{
  "rope_fraction": 1.0,
  "qk_norm": false,
  "attn_scale": 0.125,
  "learning_rate": 0.00223
}
Each number is 128 + 32 x the weight over its row's rms, rounded and kept within 0 to 255. Layers, rows and columns count from 0. The size above them is the row's rms in percent of the matrix's.

# layer 2 MLP down, 256x704, rms 0.246, rows 158-235, columns 352-439
size [103 105  97 102 100 101 102  96  96  97 101 103 103  97  98  97  97  94 101 100 100  95  96  94 104 103 100 100 104 101  99 100 100  96  96 107 100  99  96  98 104  99 100  95  96 100  95 101 116 101 102  98 100  96  92 104 106 102 105  99 101 100  98  99 108 101 100 106  97  99 105 102  97 101 154 102 101 101]
[[127 106 137  78 131  98 204 163  57 153 100 103 134 137 103 118  80 115 113 158  77 127 117 139 147 144 126  88  85 127 148 137 187  94  69 167 131  96 120 174 115 139 165 145 161 117 215 137 116 115  84 155 138  85 128 129 115 149 107 137 100 130 110 207 107 138 162 102 126 142 160 155  79 179 146 122  64 134 141 173 140 147 106  96  96 112 111 141]
 [140  94 120 105 145  88 148  69  93 142 142  79 175 152 136 141 138 102 187 135 101 162 127 115 172 114 104 143 119 109 183 175 131 116 167 109 119 122 117  93 174 114 102 138  85 136 150 107 152 173 107 117 159 134 162 180 161 143 106 207 111 178  83 114 139  94 161 126 150 139 119 142 153 123 144 161 127 171 171 107 152  83 198 197 136  94 114 133]
 [130 114 109 102 115 120  91 168 120 181 119 142 109 131 152 143  94 128 139 125  78 161 145 101 156 118 148 158 173 109 124 142 133  72  84 150 135 111 104 214 118 136 153 124  73 140 111 160 176 112 109 153 100 142 172 143 162 125 152  88 118 146 213 140  57 188 104 125 112 171 143  98 178 142 158 126 118 138 171  91 176 149 126 156 157  37  93  93]
 [192 146 153 141 195 138 114 159  76 184  85 135 131 128 153 138 141 175 144 121 160 127 172 127 123 149 148 117 111  67 100  81  91  84 212 179 108 110 138 139 140 123 137 107 177 104 104 115 114 180 124 114 153 153 126 103  81 169 117  92 177  91 118 124 168 174 167 101  90 138 146 112  85 127 144 149  98 158 106 158 144 125 107 129 118 129 102 149]
 [154 144 118 109 148 134  95 107 143 118 179  95 205 133 147 162 124 189 160 152 129 150  71 196 123  93 164  95 109 150 134 139 138 163 106 180 156 112 166 181 157 124 151  68  87 192 116  94 192 108 133 164 129 139 158 159 118 149 211 136 172 159 122  96 107  99 149  96  91 151 100 142 104 164 164 127 138 130 144 118 114 149 160  90 119 131 123  72]
 [112 113 132 170 119  94 141 102 183 115 111 165 117 132 111 107 160 112 107 144 111 158 153 133 109 142 197 104 139 187 187 119 135 104 124 154 100 103 244 131 158  84 113  93 138 100  92 180 147 108 157 159 101 118 121  87 160  96 115 112 106 122 146 146 113 170 109 182 115 166  89 158  70 126  95 107 175 135 124 158 130 134  81 101  67 181 126  77]
 [194  92 123  84 163 122 102  95 121  87 153 163 162  90 139 139  68 202 175 128  96 153 136  95  93  93 140  81 148 164  92  91  53 169 100 116 159  89 159 135 137 146 177  81 109 116 180 182 135  91  98 172 150 128 168 135 100 128 138 194 118 137 116 170 124 137 144 129 202 151 118 113 203 110 116  89  94 113 125 122 102 149 169  85  91 167 136  81]
 [166 100 112  90 134 136  61 135  86 165 198 124 119 130 137 122 142 144 125 117 117  37 161 117 154 107 141 123 143  63  98 160 140 171 127  99 155 148  87 158  83 179 117 132 113 109 133 146 115 132 137 125 126 112 131 146 116  98  79 234 128 127 177 163  99 167 158  97 107 150 122 121 140 126 128 148 145 107 148 128 136 125 118 153 114  97 181  44]
 [131 145 112 123 212 126 117 122 102 118 105 111 106 134 120 200 170 170 132 148 112 128 135 166  81 114 125 204 117 184 127  88 177 141  77 129 145  65 121 123 183  73 141 120 172 139 159 133 128 116 158 132 176 111 137 107 143 116 156 115 104 185 104 158 153 133 142 140 107  71 125  77 117 147  88  97  73 110 151 149 115 101 106 115 116  85 137 118]
 [120 115  84 109 139 119 138 162 105  55 130  98 129 134  67 197 149 115  76 190 118 134 110 139  93 105 114 142 111 179 104 100  46 175 124 128 111 138 115  87 147 134 120 139 108 120 153 109  46 148  59 195 129  97  68 104  51  81 150 106 121 185 103 143  81  99 176 177 109 109 196 167 110 130 111 124 141  74  98 124 156 109 114  88 166  87 121 164]
 [193 126 112  78 148 117  89  60 191  56  73 126 194 155 121 159 163 100 127 115 110 163 105 149  44 141 184 118 139 140 117 129 184 161  69 107 139 154 170 125 130 184 111 148  77 143 145 121 107 165 137 176 166 146 127 133 106 102 116 120  97  92 142 124 101 211 110 134 162 123  95 186 133 172 114 112 132 177 180  73 139  85 109  98 131 156 156 125]
 [130 143 156 153 128 124 149 109 136 165 215 117 104 171 144  99 102 128 118 160 147 132 178 151 140 152 113 149 104 108 150 142 107 131 221 165 140 100  83  87 191 162 165 149 152 138 122 141 116 146 167 181  99 167 172 113 145 120 121 100 120  90  98 217 145  80 135 114 147  27 139  81 172 133 116 104  99 103 182 114 157  88 113 123 161  75 128 121]
 [126 167 118 150 126  97  78 103  91 120 131 136 130 159  88 104  92 124  93 150 115 116 122 160 114 118 128 132 173  72  93 130 136 101  68 142 159 126 119 116  84 124 130 169 119 145 114 102 190 102 163 128 111 118  75  77 143 184 149  93 142 130  85 141 195 118 140 121 110 109 122 153 117 100 139 133 171 115 117 154 129  67  85 145 122 215  93  54]
 [157 117 154 107 157  90 116 131  81 151 188 107 132 148 149 110 171 141  83 169 122 144  82 170 123 164 180 137 202  93 166  94 152 139 209 123 126 137  81  92 141 147 177 120  86 160 157 137 175 113 104 120 104 132 164 188 185 124 130 124 125 151 146 107 134  75 128 123 132 114  82 133 183 156  58 121 181  98 145 158  61 149 129 116 130 138 139 119]
 [122 142 131  43 167 125 150  38 135 118 105 113 139 121 105 115 113 129 154 122 115 164 134 131  75 180 174  84 103 157 122 172 121  79 145 140 136 119 157 168 150  54 110  51 138 123 139 162 141 138 130 159 134 137 156  87  91  84 104 133 121 151  67 148  30  89  92 170 155 114 133 181 181 122 172 156 148  85 157 139 128  99 119 186 140  90 154 114]
 [108 124  94 187 151 126 126 118 139  80 129 132 146 124 130 141  93 140 106 112  90 126 145 130 132 131 121 161 152 121 141 103  88 159  98  89 135 152 166 166 103  99  71 100  89 132 148  93  93  64 161 126 154  99 170  89 119  94 113 109  76 176 121  74  99 108  80 143 166 125  91 187 148 108 120 110 134 114 110 125 152 100 110 123 147 137  58 112]
 [113 120 154 130 166 123 114 175 180 186 162  91 131 151 149 164  68 113 176 133  98  93 132  91 135 105 104  81 161 124  73  70 157 125 176  96 110 192  79  94 114 155  93 100 180 110  82 117 101  78 138 150 127 110 102 123  79 130 147 125 126  90  89 160 173 109 168 142 117 159 156 117 169  59 117 118 160  92 133 139  95  74  88 169 151 113 179 124]
 [116 187  86 160 123 162 179 105  91 115 159 173 105 172  93 131 148  75 136 104  96 111 112 125 176 157 111 122 190 185 123 130 111 213 111 144 124 213 137 137 108 117 121 152 196 166 129  97 182 115 156 115 120  85 126 109  97 166  96 109  89  96 121 101 116  99 131 126 116 154 135  71 121  77 141  99 108 131 141  82 204 143 153 141 119 100 120  89]
 [127 158 105 136 116 135 116 137  95 112 142 131 148 131 130 119 160 168 107 130 120 149 131 187 157 127 123 105 163 100 117  77  86 182 115 157  95 137 115 122 113 173 120 155 170 137 138 101 142 115 110  68 143  65 162 145 142  65 157 143  62 185 122 105 152 116 125 118 133 151  74 106 162 183 146 126 129 124 132 152 162 109 127 103 119 141  59  60]
 [115 108 116 110 124 118 168  97 150 133 176 114 119 145  87 147 158 155 129 109 127 125 203 104 127 138  83 149 104 105  66  91 148 160 118 133 165 111 117 145 187 127 165 172 196 112 118 117 130 127  95 135 108 217 156 121 144 110 111  92 122 130 122 115 135 127 117 131 202 127 128 163 121  84 122 117 143  83  99  32 134 127 111 110 114  21 114 203]
 [118  81 134  91  97  94 142 136 129 114 137 165 128 150 119  60 109 166 123 128  81 103 137 146 121 156  99 114 169 131 168 136 107 106 170  97  98 178 166 171 108 134 123 124 134  63  81 186 178 133 127 140  96 113 125 157 147 121 191 100 149 101 145  64 181  40 137 105 110  86 155 133  93  98 138 119 123 135 113 129 138 175 159 122 128  83 105 151]
 [166 102  69 184 114 121 124 147 132 123 126 108 133 148 120 126  67 183 100 156 147 101  86 112 154  69 100 168 137 184 124 178 120 112 105 143 174 185 123 149 148 171  91 128 119 139 147 167 174 135 200  87 165 106 116 111 165 163  97  89 117 136  88 136 210  78 144  94  81 123 100 164 114 183 124 122 204 145 127  78 105 110  83  67 110  85 145 168]
 [163 133  78 168 136 164 100 107 112 130 130 118 153 126 168 143 173 112  90 151 138 193 163 175  88 125 145 108  90 152 135 139 144 165 117 159 126 157 161 106  77 157 175 139  98 144 111 109 152 153 167 116  98  79  88  92 165 159 118  93 171 136 101 203 110 124 146 126  99 181 136 178 139 135 115 132 115 122 118 163 125 140 156  95  85 115  99 110]
 [142 186 119 103 121 135 120 144 132 132 115 110 140 101  70 151  75 143  88 172 127 160 171 154 122 109 125 174 133  97 159 134 123 177 157 111 162 133 113 125 163  98 127 128 185  90 124 152 168 109 142  87 121 166 131  99 109 114 138  83  91 130 124 156 129 127 142  98 125 122 141 127 143 132 139 134 159  64 123 106 148  94 140 155 157 127  57 106]
 [ 98 142 140 148 129 114  96 111  89 102  79 153 109 107 150  98  77 165  97 156 113  76 159 170 102 115 137 153 109 141 168 138 153 144  89 179 113  91 194 177  93 126 132 121 136 124 155 150 123  95 114 159 227  93  93 191  79 161 133  92 114 103 127  96 106 160 160 125 160  86 114  80 168 195 174 113 180  81 168 100 184 125 157 185 137 132 141 121]
 [201 137 118 106  70 101 147 123 179 100  91  84 227 111 149 145 143 120 133 141 127 138 165 143 129 115 135 151 138 165 186 142 111 126 142  94 146 168  85 107 112 127 134 129 156  67 110 150 125 159 109 139 189 138 121 161 152 101 135 107 104 113 126 153  95 122 131 173  82 132 156  95 109 107 126 144 122 130  90 144 137  98 144 177 126 157  89 121]
 [177 118 174 158 138  90 179 183 103 140 117  48  46 108 115 113 146 188 110  98 108 171 121 116 110  94 149 153 168 121 204  78 115 131 146  70 174 134 167 166 115 109 167  73 101 161  96 157 162  58 197 192 161 148 175 107 102 107 165 160 135 150 137 167 121 108  90 138  75 104 156 158 144 142 117 127 165 127 181 103 167  74  77 114 123 153  99 171]
 [162 115  31 114 139 100 140 173 115 121 164 129  74 156  86 109 115 187 168 135  69 105 165 105 161 147 134 130  88 141 158 129 150  86 211 152 116 144 191 108 100 138  62  43 173 141 175 100 112 159  98 115 202 119 150 116 121 100 131 122 132 171 158 119 134 168 135  75  98  79 129 198  83 163 102 193 132 174 100  67 160 101 133 151  83 133 136 136]
 [126 108 125 148 146 121  68 126 146 157 103 118 102  98 107 130 167 113 142 109 133  79 119 107 126  92 162 118  96 110 145 153  79 120 127 102 142 157  99 131  46  69  89  70 135 153 139  99 109 110 165 166 174 118  82 164 145 120 161 153 111 139 182 129  90 107 129 116 115  72 142 105 140 138 144 142 111 127 104 145  52 118 134 137 110 148 123 103]
 [158  87 119 144 156 104 180 134 175 148 143  80 147 127 139 120 120 118 101  96 110 102 110 141 121 154 103 206  91 117 125  56  61 108 187  81  76 114 120 113 107 127 177 134 139 140 113  97 122 134 161  77 104 185 102 132  82 177  99  91  93  90 125 183 151 107 113  60 147 129 174 126  90 130 135  83  87  92 101 130 118 125 120 185 126 143  98 105]
 [147  61 104 125 109 150 104 157 139 156 150  74  87 101 134  46  91  96 146 169 142  70 169  81 121 134  96  92  85 101 124 177  75 167  78  89 146 193 118 119 127 124 125 166  88 180 102  91 191  89 129 126 132 123  67 156  93 124 141 110  76 134  97  81 151 166  71 160 122 186 120  97 137 144 155  93 114 164 144 110  90 159 101 175 157 175  68 104]
 [120 170 113 143 106 149  70  99 141 123 135 100 148  86 166 138 165 104 152  84 126 166 150 139 109 148  80  93  86 157 106 191 102 165 130 110 169  66 131 108 134 107 152 163 147 127 139 150 114 126 135 119 111 107  43 153 115 140 128 108 151 138 175 154 107 124  83 156 145 139  79 139 142 193 121 123 162 187 146 166 102  70  52 126 108 145 130 146]
 [109  67 135  90 202 116 152  86 106 129 117 155 135 154 127 166 148  77 129 152 142 163 138  94 104  96 137 146 130 113  92 115 138 111  94  65 166 118 151  83 140 131 122 154 105  79 145  62 186 184 120 121 102 107 131  61  81 112 101 138  87  67  80  97 139 121 132 135  97  94  97 107  94 124  94 155 168 132 104 139  94 131  46 125 140 141  57  95]
 [118 154  89 109 101 126 118 109 110 134  85 108 104 123 157 158 109 129  65 124 203 130 102 128 159 103 134 109  72 128 175 103 112 101 133 141 109 208 123 155 113 137 152 139  88 133 141 108  65 135 104 100 180  71 175 161 158 135 110 146  82 129 138 162  82 105 177 119 143 170 111 144 112 127 134 102 114 142  90 119 112  85  96  73 158 125 178  82]
 [158  92 160 110 136 142 107 123 132  95 131  84 145 109 127 111 120 109 153  92 196 111 163  91 186 160  97 162  94 167 136 136 155  97 153 110 163 102 148 128 142  86  85 161 164 104 102 136 169 149 159  93 177 106  81 110 102 186  66 137 141  96 153 158 111 183 165 111 187  93 178 170  76  91 144  97 166 109 173  85 156 140 171 161  70 180 108 147]
 [114 157 149 127 172 156 131 173 153 176 116 149 155 133 127 152  54 164 139 135 102 150  72 124 141 125 144 133 168  98 136  98 175  65  93  90 118 179 136 144 162 101 120 111 126 115 169 145 170 130 142 132 135 150  96 121 156  81 202  88 132  91 164  99 126  91 126  93 154 163  94 148 154 159 186 105 155 109 148 108 127 125 132 144 114 125 105 143]
 [183 157 136 137 178 182 100 139 127 170 155 115 149 136 116 117 106 140 179  89  84 121 105 116  82 133 142 150 140  93 109  74 170 132 156 166 166  76 170 139  97  92  88 146 129 115 129 105 109 134 102 139  64 137 159  86  54  99 135  99 219 122 124 104 115  88 126 162 103 183 139 111 117 110 103 169 118 164 149 117  49 152 175  96 171 117 137 143]
 [ 98 135  88 172 171 139  83 112 130 181 105 144 110 158 118 179 143 156  84 104 128 179 127 166  42  85 116 235  82 148 155 106 136 113 106 125  46  69 137  70 115 110 172 101 122 111 158 163  74 154 113  86 136 157 124 113 111 117 118 151 129 147 127 136 145 160 135 107 106 132 155 123 176  82 106  90 154 181  85  91 159 157 118 124 161 123 118 116]
 [132 176 139 168 206  68  98 184 138 188 140  78 116 117 102  37  53 153 106 178 131 120 132 145 169  94  99 148 172 156 128  89 144  94 123 136 160  96 134  78 158 120 161 148 120 130 131 100 152 167 147 100  97 117 154 138 130  99 151 106 186 122 133 134 135 134 126  87 105 154  77 140 152 157 154 145 154 116  92 165 112 173 122 129 118 114 142 126]
 [122 110 153 180 137 119  93 108  80 153 118 100 123 116 116 157 179 168 122 156 164 161 150 128 148 105  75 117 108 166 150  90 140 158 126 187 111 152 146 113 116  97 157 115 118 151 129 116 134 174  50 122 170 140 147 138 167  41 171  56 122 106 111 183 162  62 124 176 125 167 135 135 124 146  44  53 159 121 158 120 121 145 106 143 152 129 149 213]
 [171 101 101 108  94 130  95 133 143 139 120 206 104  69 123 148 152 139 153  87  96  86 141 162 143 136  60 130 155  90 126 186 145 121 105 103 166 102 147  83  88 132 109 136 130 139  92  87 129 107 125 143 176  80  58 164 158 126 133 122 177 132 119 139 132 184 174 153 172  88 157  38 117 150 142 115 100 123 134 126 134 196  98 177  91 144 139 110]
 [185 109 130 168 113 147  87 120 133 172 117 126 117 109 148 135 152 112 120 104 131  97 150 134  68 127 149  89 127 154 154 104 222 118 126 175  76 192 119 143  77 137 104 108 181  61 168 143 125 144 128 139 178 143  82 117 147 152 118 102  78 115 119 166 184  49 136  97  99 107 133 196 120 163  66 128 114 130 151 121 195 120 115 135 122 152 203 107]
 [ 76 145  97 133 132 143 135 125  90 101 158 119 102 117 127 118 149 102 157 145 155 127 166 129 136 117 151 151 140  95 107 108 116 165 124 179 164 118 119  92  74  56 111  19 123 126 146 186 152  83  84 119  88  98 114 135  94  98 159 106 113 176  96 164  72  39 197 162 117 149 175 133 172 116 119 178 140 164 198 118 123 131 170 143 228 128 139 131]
 [137 165 162 140  78  94 162 144  94 111 140  89 143  68 126 173 116 168 191 122 156  89 117 133 125 130 127 177 160 113 113 124 123  84 134 102 132 109  86  89  97 141 124  95 172 181  98 130  96  61 164 136  74 132 151 127 204 124 127 102  98 105 153 170 176  91 165 138 121 119 113 139  75 109 138 139 147 114 161 214 138 135 135 183 147 160 174 146]
 [126 209  59 145 119 113 159  65 166 159  91 130 104 137 117 105 134 135 131 143 159  66  83 122 172 118 106 138 136 128 109 162 138 135 152  86 159 141 186 155 106 123 121 143  98 149 129 137 142 129 165 143 168 140 127 153 146 172 171 119 175  87 121 113 135  95 107 191 115 152 106 102 126 102 147  64 147 102 171 117 150 122 152 178 136 128 166 175]
 [127  93 185 154 130 124 125 117 121 133 153 106 125 164 122 108 183 126  86 117 123 178 110 124 145 102 147 109  57 134  71 165  69 122 163 209 106 172 131 114 129 143 127 142 143 149 191  78 139  97 142 122  85  88  83 126  91 138 136 131 109 106  97 102 134 136 126 128  82 157 150 172 140 160 114 162 135 148 175 147 102 136  72 123 112 156 130 168]
 [115  88  66  80 128 136  78 161  44 132 175 122 111 204 148 111 131 159  62 161 113 108 127 177 130 108 153  82 109 158 190 131 132 129  92 118 118  57 117 150 131  60  92 117 186 117 127 144 134  83 112  95 148 114 108 136 132 167 193 134 122 136 174 153 115  81 106 105 132 181 156 155  99  82 141 160 151 131 124 157 113 197  99 102 114 128 118  97]
 [ 87 129 117 108 139 171 142 142 101 150 148 109  87 129 104  82 120  76 133 147 128 125 145 161 123 137 109 110 104  95  93 165 124 161 135  32 138 140 106 120 132 194 113 129 158 174 170 147  73  93 121 149 139 121 148 141 145  40 137 114 124 148  98 142 108  97 145 140  97 159 157 118 149 154 163 195 188 152  97  73 166  91 114  92 162 141 103 143]
 [ 82 161 136  89 110 127 126 162 148 150 146 105 132 152 113 154 145 102 109 143 133 206  87 180  93 179 151 103  95 147 184 118 143 130 176 120  62 115  89  88 150 108 178 143 132 118 117 154 111 162 133  88 145 139 134 101 109  92 103  74  80 170 163  85 180 110 114 116 121 106 182 169  98 136 111  64 147 145 168 162 112 170 128  84 129  90 139 143]
 [139 100  56 176 186 150 108 151 144 166 107 120 150 134  88  92  90 136  79 179 122  99 153  99 136 143 153 130 123 154 119 123 123 138  76 163 113 129 110 135 173 104 131 162  96 167 104 174 124  88  84  38 121 108 110 158  88 108  79  82 117 135 115 122 113 149  88 185 126 113 111 165 137 125  90 131  72 115 111  87 117 131 117 157 138  41 147 133]
 [111 131 184 109 133  69 123 144 118 158 129 120 152 114 139 147 120 147 161 146 138 136  94  72 130 125  88 132 106 126 104 169 115 222 135 112 104 105 135 126 109 105  95 133 136  91  81  94 138 144  81  78  98 124 175 136 143 104 151 201 149 138 122 130 179 133  99 119 145 101 129  98 138 129 200  50 123  98 119  97 115 152 140 110 111 174 146  98]
 [122 131 116 153 150 145 145 178 133 156  63 105 159 105 123 169 168 122 185 133 120 198 102 102 120 150 108 168 200 148 104 167 195 145 140 112 135 117 166 141 169 178 164 148 150 150 162 176 125 125 128 114  86  99 110 115  95  91 129 125  89 130 145 124 129 149 114 122 108  81 171 101 123 141 128 134 138 130 135 130 122 181  93 141  78 105 136 133]
 [128 129 134 110 133 171 174  70  97 189 104  96  92 140 165 132 136 174 147 160 107 103 122 130 108 103 155 117 145 143 179 134 159 131 146 152 158 139  67 150  70 190 111 180 107 137 115 121 131  66 128 126 164 180 109 164 129 121 170 106 117 176 109  73 130 167 118  71  83 131 146 128 156 129 108 155 156 143 153 117  79 152 129 140 126 114  82 128]
 [170 111 136  95  94  77  83 175 116 116  96 103 110 113 149 168 139 163 113 124  86  94 176  93 150 113 200 145 126 163 143 155 164 133 109 100 118 115 178 139  71 160 135 137 170 103  98  90 119 103 186 145 171 206  97 150 141 150  90  85 134  96 197 104 173 109 130  72 165 143 162 116 104  80 141 145  62 115 167  98 138 100 133 109  94  72 171 176]
 [184 100 153 164 133 171 119 142 161 146  92  56  97 105  97 136  80 138  80 153 165 146  42 170 133 172 145 145 117 140 104 114  76  91 147 123 164 148  90  72  98 123 167 143 128 116 169 129 130 152 163 183 178 143 156 160 196 141 160 104 119 143 134 122 100 172 196  87 122 136 124  88 165 117 140  99 168  96 131  65 167 152 148 101 153 143  87 155]
 [205 138 122 101 142 108  94  96 128  93  96 134 126 142 112 100  91 134 177 109 111  86 116 129 144 141 111 126 172 151  85 133 153 122  45 159 110 230 166 162  67 114 117 128 146 145 171  80 135  94 117 164 125 128 120 159 146 151 155  60 106 152 158 181  72 157 130  91 157 134 191  67 118 115 106  96 110 137 123  67 134 110 152 145 112  52 110 118]
 [112 128 137 118  92 107 145 145 142 138 143 184 103 146 103 127 200 159 150 142  91 144 153 176  40 148  75 122 127 153 119 120 156 113 107  92 205  98 133 121  75 111  82 151 110  92 124 142 141 116  90 135 161 133 187 188 110 168  64 106 132 150  44 159 123 135 122 144 119 135 119 138 162 130 145 131 156 107 135 147  95 147 125 159 120 186 146 109]
 [111 134 148 102 161  73  90  98 112  69 135 105 140 153 164 130 137 134 125 128 112 117 131 106 103  98 158 139  86  74  85 179 168 104 108  54 141 158  85 127 147 107  96  96 183 134 147  84 156 145 109  90 114  99  72 129  90 131  97 138 147  96 118  71 114  83 138 178 130 111  89 146 153 103 182 127 138 137  96  74 119 134  97 127  97  95 113  91]
 [131 133 210 117 109 154 128 127 116 137  98 127 164 107  96 145 117 116 125 172 185 112  66 122 116 144 146 133  82 151 174 109  75 162 166 130 154 139  24  79 120 141 136 134  71 111 146 122 161 164 137 114 110 140 127 177  59  85  79 115  87 107  96 119  66  69 114 132 118  93 209  66  83  76 132 133 207 132 152  98 155 186  89  96 169 141 126 156]
 [138 101 128 141  95 128 154  69 192 161 144 101 167 157 110 119 147 141 153  81 113  79 150 154 137 170  86  88  45 175 186  92 154 152  82 135 122 117 109 130  83 141  89  78 121 142 146 136  98 149 161 149 194 142 164 126  83  95 117  67 172 143 157 115 128 123  86 128 174 113 161 126  99 145 100 138 152 118 107  96 155  60 148 205 135  32 104 153]
 [109 136 124 184 126 145 153 112 117  97 127 153  77 111 146 141  99 121 156 113 123 142  82 142 103  94 164 158 137 123  69 111  80 100  80 141 109 116 146 149 147 124 146 126 163 163 157 107  90 133 164 171 107 111  90 113  92 159  82 160 103  73 185 149 163 137 132 133 114 131  82  69 139  80 129 143 149 131 137 154  84  61 188 103 140 180 155  71]
 [112 148 135 114 159  95 123 164  84 132 154 146 148 139 146 138 101 155 125 140 170 103 127 162  24 137 140 163 156 198  66 101 179 107 197 162 152 118  99 103 161 213 136 135  66 145  70 126 133  78 113 106 160 136 146 128 111 151 146 169 132 145 123  94 129  84 122  91  99 139 105  98 112 117 146 114 139 145 137 111 131 167 146 150 128 161  77  93]
 [ 90 145 122 188 108 112 120 117 154 142 112 116 124 127 124 218  70 118  96 134  90  97 172 113 133 172 127 130 123 120 135  86 123 192 157  79 120  83 196 149 141 133 115 125 132 112 137 173  58 148  85 161 145 111 122  57 108 161 108  63  53  90 170 141 169  66 159 118  89  63 109 146 129 119 119 183 134 196  82 145 157 136 148 152  84  68 127 106]
 [109 100 125 146 116 100 145 141 122 106 114 144 176  81  82 167 107 155 133 109 120 145 167 146 119 112 115  35 118 167 156 178 115 141 138 145 152  92 195 182 152 103 110 130 114 141 158 140  57  88 102  64 153  87 110 134 136 179 144 147 148 139 124 103 126 128 123 158 132  96 173 109 196 144 155 104 162 147 147  69  50 139 179 145  91 105 176 160]
 [129 125 116 128  73 113 138  93 163  52 113 104  60 162  87 139 107 108 139 120 155 115 149 203 110  97  94 111 123 124  86 142  95 143 145 170 164 147 113 113 106  86 106 105  61 100 183 147  68 135 148 115 132 150 137 141  70  84 166 107 167 114 144 128 121 134 165 125 149 125 106 119  81 138 128 181 132 128 122 115 157 127  76 142 173 117 132 143]
 [116 153 101 125 147 143  80 121 119 118  91 123 128 157 145 102 156  64 163 125 131 136 177 100 134 132 133 100 131 136 120 181 155 117 113 130  66 202 164 141 156 128 105 139 155  67  72 116  84 165  83  88 108 121 194 123 120 107 161 160 118  96 172 145  66 151  76 172  85 130 228 146 177  98 105 100 122 159 172 236 123 150 171 101 150 153 140 148]
 [161 133  72 112 136  66 118 133 131 115 103  68 174 139 142 128  99  97 129 132 160 150 122 161 129 120  98 162  72 146 132 103 137 147 103 139 156 132 131 120 124  57 159 131 123 127 143  74 129 137 141 184 127  81  92 131  93 138 164 127 172 121 110  93 103  97 157 117 103 149 138 103 157 152 108 152 179  62 143 149 128 106 131 118  96 142 185  95]
 [119 133 147 129 156  62 159 142 130 127 123 151  77 158 156 116 149 143 100 120 174  73 119 168 103 170 139 125 161 159 106  92 113  98 119  85 155 120 120  89 121 192 107 135 105 131  81  87  50 120 146 153 145  93 120 191 178 116  86 112  92 121 120 125 112  98  60  91 181 116  86  89  90 124 154 134 147 152 144 156 155 105 105 173 127 114 121 120]
 [109 147  68 136  84  86 123 130 123 193 129 109 159 134  46 108 120 197 151  78 150 144  98 128 176 161 146 178 125 121 134 152 161 150 116  78 202 146 108 150 142  79  92 110 142 160 157 108  76 128 156 136  93 146 107 146  67 129 169 179  83 155 172  96  92  93 152 127 134 155 147 140 128 149 174 104 171  91 121 126 156 118 169  90 112  69 172 192]
 [142 130  64 161 135  79  67 114  99  97  96 135 166  92 142 133 132 104 130 113 165 159  89 149 142  80 178  87 160  96 155 114 114 139 137 104  68 222 130 163 148 177  89  87 130 138 168 109 114 172  95 116  90  94 139 112 123 128 124 156  89 125 131 132 117 117 156 101  87 145 127 182 193 174 126 124 106 158  96 114 145  60 140 151 153  99  94  95]
 [156 139  94 172 138 114 161 138  89 126  86 118  94 177 127 148 155 185  92 119 121  77 144 104 100  71 115 104 172 129 148 111 169 167 117 118 114  82 143 135 155 115 135 160 102 136 133 152 133 156 105 111 149 183 172 139 124 124  76 150 148 137 160 130 150 143 107  81 148 130 111  74 152  81 170 163 104  76 139 159 122 176  90 173 148 128 111 106]
 [120 118  61 153 161 158 112 104  73 138 120 141  85 149 181 129 108 114 194 158 130 170 153 140 119  92  62 209 177 108 134 133  68 168 140 136 192 140  67 141 127 103 158 142 118 143 145 137 138 106 115 137 180  76  75 140 105 142 160 135 154 121 151 149 105 148  76  86 133 208  94  89 213 143 143 112 122 139 137 144  90 142 101 139 113 196  90 116]
 [153 104  98 120 121 127 119 132 138  96 110 115 139 151 117 171 173  95 127  70 151 200 101  72 120 106 142 143 133 163 156 136 174 108  96  60 118 118 126 120 177 128 136 134 124 170 106 205 146 184 126 148 172 146 102 146 132 100 130 164 114 112  95 140 121 127 195 126 106 121 152  83 150 122 132 156 150  90 117  65 113 101 135 137 151 165 105 147]
 [ 78  45 158 131  93 134 146 184  84  92  90 118 118 205 117 155  96  86 136 113 123 125 117 129 136 119 114 116 140 100 118 111 137 138 115 112  98 116 138  96 131 117 215 172  99 172 139 152 122 127 156 111  82 137 133 127 126 140 115 185 132  86 130 156 106 148  85 126 163  85  97 165 137 130  93  85 157 161 124 130 153 131  88 102  32  98 145 104]
 [162 113 172 179  51  96 134 155 112  98 203 101 156 126 160 171 121 115 116 177 130 160 135 109  90 115 127 178 124 109 152 150 111 105 190 111 184  92  89 159 136 154 174 149 127 113  89 145 100 174 122 135 119 137 123  71 133  43 158 171 129 108 140 149 160 139  78 119 122 128 163 191 125 112 152 119 104 147  61 130 154 121 124  72  20 180 123  81]
 [165 133 147 131 151  98 163 115  88 125 109 105 103 162 101  86  79 105  78 132  83 138  95 137 122 151  84  81 114 162  86  57 115  74 182 176 131 127 105 152  85 154 148 146  83  86 133  95 131 103 141 155 100  88  92 115 154 111 134  76 112 154  74 123 114 142 135 131 185 152 161 161 169 133 122 164 144 164 117  66 189 149 128 174 110  70 172 130]
 [115  86  86 114 116 114 139 137 173 155 165  76 129 109 159 164 109  68 118 108 136 134 149  34  75  84 148  94  80 103 111 126 195 142 150 143 122  88 130 148 142  94  99 140 141 144  58 138 175 169 111 164 163 155 101 145 132  81  82  50 141 137  93 130  71 110 113  72  99 147  95 191 124 124 120 178 128 123 103 142 158 181  80 146 119 176 148 158]
 [126  87  68 143 137  96  94  64 152 102 155 134 127 171 176 117 143 100  78 143 125 103 162 163 107 177 111  97  97 130 118 124  96 144  96 124 161 125  32  82 153  89 165 150 127 138 105  77  92 134 147 182 112  72 135 137 128 120 160 101 165 105 138 138 127 165 108  86 143 122 144 129 141 102 121  94  81 166 136  89 124  99 130 181 120  96  76 115]]